From a checkpoint of a small transformer trained on Wikipedia: 8 layers, skips across layers.
Each number is 128 + 32 x the weight over its row's rms, rounded and kept within 0 to 255. Layers, rows and columns count from 0. Numbers have three digits each. The size before them is the row's rms in percent of the matrix's.

# layer 5 attention key, 128x192, rms 0.0639, rows 110-127, columns 0-191
098:147119110134167154141168069150135156138083160169187151154110197079132151083132152164116110165178076086205103110127145136179125181192099098140131116164129105117208079144159115112101064137110137125128168093128072074174152150087139101112129130112159070104115143125128131117155128153154163160131082100117121102169135177114112129096093119111125091115145166093094163088080147142153144144146121120135064177136123153134119144112075126134108164174074155113070077051138178106097160101195110060120139098118146132136139127152164137133071170153090176141099113119130129131162164090066185162
092:132193116104119074107085102130153093081136144076081161141153076162144143117074099110190115110109159085126153130164139102168096070146101163090147136156156145155103112072067055062147125105118132145186067151155126107094108088134043078129148118095130168124128174130138153175123107157136115146130142121130128117174092155129088163143188101154143137113185083141127178130141088088104098119136160138134188054205092144115147144109157100122161126143115137169062117116159120127155118120085089157077144168188132136098168163142122073146109116059120113149158138129134062125150126073145118160
085:120145119182099112109082131058098118067132101114092158141120149139122129079137154108123117183178158113089124160115151150131108084081107138125103152146121158115158094130093150119103141121169171103124191105130143110161193131093069137154198113090097181147132126153128145097145119178142139122109153140121185081109098145116150180090045109158112091173160151100134128084090117150094108192190125088140090134133108122156115124112113166110090152129067037082122116094155141129105135140102081099138130159164129131093210138125136131138084190192055069178133104084061137118149115123106161177
098:085168131112156159147123122154104140082035178059136079137218122167197120130145156096104112171107151079101117172080187126108102072105085159140167126133137095168122123155107182146200129081141133105115129161128088178106069061144139162161120170129114162129133152102133106124149187133138090124144129179138132118164134158124169106126153136138095141161120114098082147159139153086114147125187137172093162074114141111027146150129144179135107122109160143151107181157160114142133192199159150137112093156147130125127069181085101120110132120107168124144117116163168167167163121108156117147
095:139155126168049139039102139167102100077136066113115119094076121100111079085178108179139162132167141131165177169179127123153167154115140134123130130091141111107132110121139118123109152063136131149170136151112129164158101152125118146137130163078140125147153127153136166154144145161146120132081120119179092142151092135137120123115106071151099129237095143142147135109174097128154105176130101094103110158119112129121118174218105127107092203096079083137127099076115108073164075061094122098159100123147147087135163092124113085162115165161080056145180095155093119074181128170159144120
095:140160099144158147155157110117122110146142099132094151154148132127178147146149094152130143134194133174138065079144115115127218084161114117113136140129129106106158101104102158132116076209145142096192129105097088087124181133135098097080108192141077127145162173186086118100122165150182171207134132128097112127110145147144122143138104117118146090136148127086148131105120142183118140147163117098136069154145142180107123066155077085139177129141143125097164190090109125144138146048170167054140173117111197129178115096081148125104089187156112138123107071080181119100084147178109134149
090:168127117158082057144109073190083105157167082200121187119063083078172171125140121165090179132089147124153089128156124110149170159137081147097139084140137118129131151125120074116112141162115127202156157133051113087131186141095093058118102112096090144136137088185145108089134050099175160156190166124149173151137099142179172191174083128166153101096116123129141131107127131151124106126150122132157108138136093139118136098120161105143096167146057094081136114071176139131142100106076123144144133180169125131150083090093120138113127121120103137147127156167137123171155166162084138094
113:085107104154060128056123152099158111073171151137114169112109111100093134115137122129131128112172143157081155148105191157124075049090204124125114092100098197174097128098164076136127152088154166127080149118107166168151138157150158101179078054159134128123130114147146186104123131146047163091133158169145152122160043111082164144081161099135162142184148127144149144109127095110138159127126116159111178104102132089160164157117160143113148134139134097128155094128108117170130101114047101135124145161143069140095179151138129128149103164101112116124196109154084133118128096060171132185
105:162164095092076113206092141187149141104110156130149081165142100162124119127087129092100099112112091049213117116130080135187107161180036162126134144113145110129120123140072155122128090077086086160129117138116107161151072083082103118115181141092148077168182123078132106177141121146170149173140123051121140152090085192144114105159146110152129123162153102167131106152154147105120132125081094090128130143164081138164132165126129143078128130134098163117088145104113137133189114132155061125056105111121131112102148110118203122129070083106154156163128138163183148087172117131136125140
109:142165111147100143132101118118126082117180150097121131128125119117126143104057095098116083066123083145106143109087099137122095099192115136076152112068110132140107129177124070138115143147084180148171163085053119130160161122168107107126155169113100108088112119196097156072134149142117115112187210100100115126139115078120138135143132146096151114133179118163141110124125122150097152099176106143085132073127125125153209182115145106082115082130133159162149064098098080154119094177137119219127147146133085167186083200186131138088109100078117122161117167133096149118154076118130083073
085:128168101136118140109156108185084145088112181169121077128194110184109108132108100077132182159105114101202085205096118128200172132126086104079188108147170104108132083146160208093149101098132155089115157141152050141087140096112150115087127130151149154139160155113103094132142166088137133161136067123114101136177159160140164127154117090087163130081120133169089087106151171108157132181107087083130078158111128157110118105101137159159064165137140165130111145105144135098135104093174128068119126114174173121142184086083142120151124166188162153159170110136165108088121082110122113131
094:143141147123167109114087180147082092165109089142087139121085055131137162110049185088156113154177082066096179099131052140140108192139088103073155134133152108123083138154106116175123167157143141136185160152169132123156169119118075127156148156050120121141103118086113190118096158151142096110197118143162098132121192114191149143105190144128108142128120173103131073092136093131117091173112147137142144096140156185147113118121107123172090067115111177158119146104158130095097093152091071159068114156137159127102138109168112147149164119107085152078115158094075102110090113128087126123
079:171139128158104136136154106155083106165130111130079140173124158131124111111121078116167184113077128110201155142155098094148153160107091122095157150097152092092147100111140127153133117112104144136157122129155054149112162112128080119095150155072119141084189154154094163134170086143189116133076103142146093133175156091120154135095099125113164113135117103123122172067178130152088108141166104038166058133168097183079097141170104098100088143118069168180085086082122092065170173133107107071133087117155153132119099100125140139084112204166093168104108114064156141147135143160068112119
108:110163103079089053155136120106114122042138130098120148142138091124106123122128142084124144118129168118191163120101151091132114103126047190111126111154118066166102101144124091184106099085133168130115114127083114161108075116152114130145077152123134155120128125140127196125200142158134108139101087127169121130141106183137135146087171112166181147194131094164069191154182145076147128096130117137128176143158124132064098204114168167103129112068121145169069103093094112093226118174089089083147110137179106146072129118136152141158126156087127127169133113140126149149132096129177101157
106:164102129156124120179070102104090079083179104116166122115074154140077173131101144074140056101087091109146126109089094093124097160197121171129094133079121099106130135128084150176109098154103158107129115138140125171138164133115107121151190160082132117161138049105177090086097099136137081101152158086128183108120106143178080186151070167154126133113127121129135132130174090167120088128102103094112142102157064096120118143131107145103078117102077158124125128062139079106099135158089035209122128095125108151144085135153172158101104106148105110100115202107097127108141170131165153100
099:121116122112128154171158099181130168167045130183115121136177140188202163179125049131125151120106119153212115105125193141122172117115087086100165144103127084110145151099138132099204142116120121046152114128146068098070140101140173115117104155129112145131168193104109083117142180069180163173128124170146125123183194107111134121086168123135109133127110138128085168133111169121176154117173142155108116109112181112085117110100131116161132108088172155092157172193137152146144152110156202072144136106154125126146111118089128155105105139127181149081107094146146167140109179110144107130
099:160110099126126128105134154177107102106086191146161096115180130181151121155149143156112124163113112151195154133127099093116095070082110103125190191129151118128082100154158079137164177112124135155102061154169111153107091134112154126086099113175145168137202150130131107131150151047147169154150123115150081157136132189083106074141130042071117167151087100186162082135158151103134126123191169138106146195148155151099069116131120139172150157119180150109121091101102121142158134104149089103162111122159157124134118092091182148147114178127173141104130116179228148108128129147127109091
099:115089166175207195121065140056125091127155104150133174133095127088130140141142100097175142087125107203106122078148102099113186119089161128109109111065114129104136121108129169181102113212193120165150122101124146179154177143159126108127122126133157075116052083103126105106110175137108088082116174112105133143149126145155110142141096190113144129137155179156141088083122152146073121066086142145162127132098161126184141143147125104125162111121126155147157128155111080135073101081169130119169149091115141128134074196137128103084195161120121150065135125090156115128122208160131160110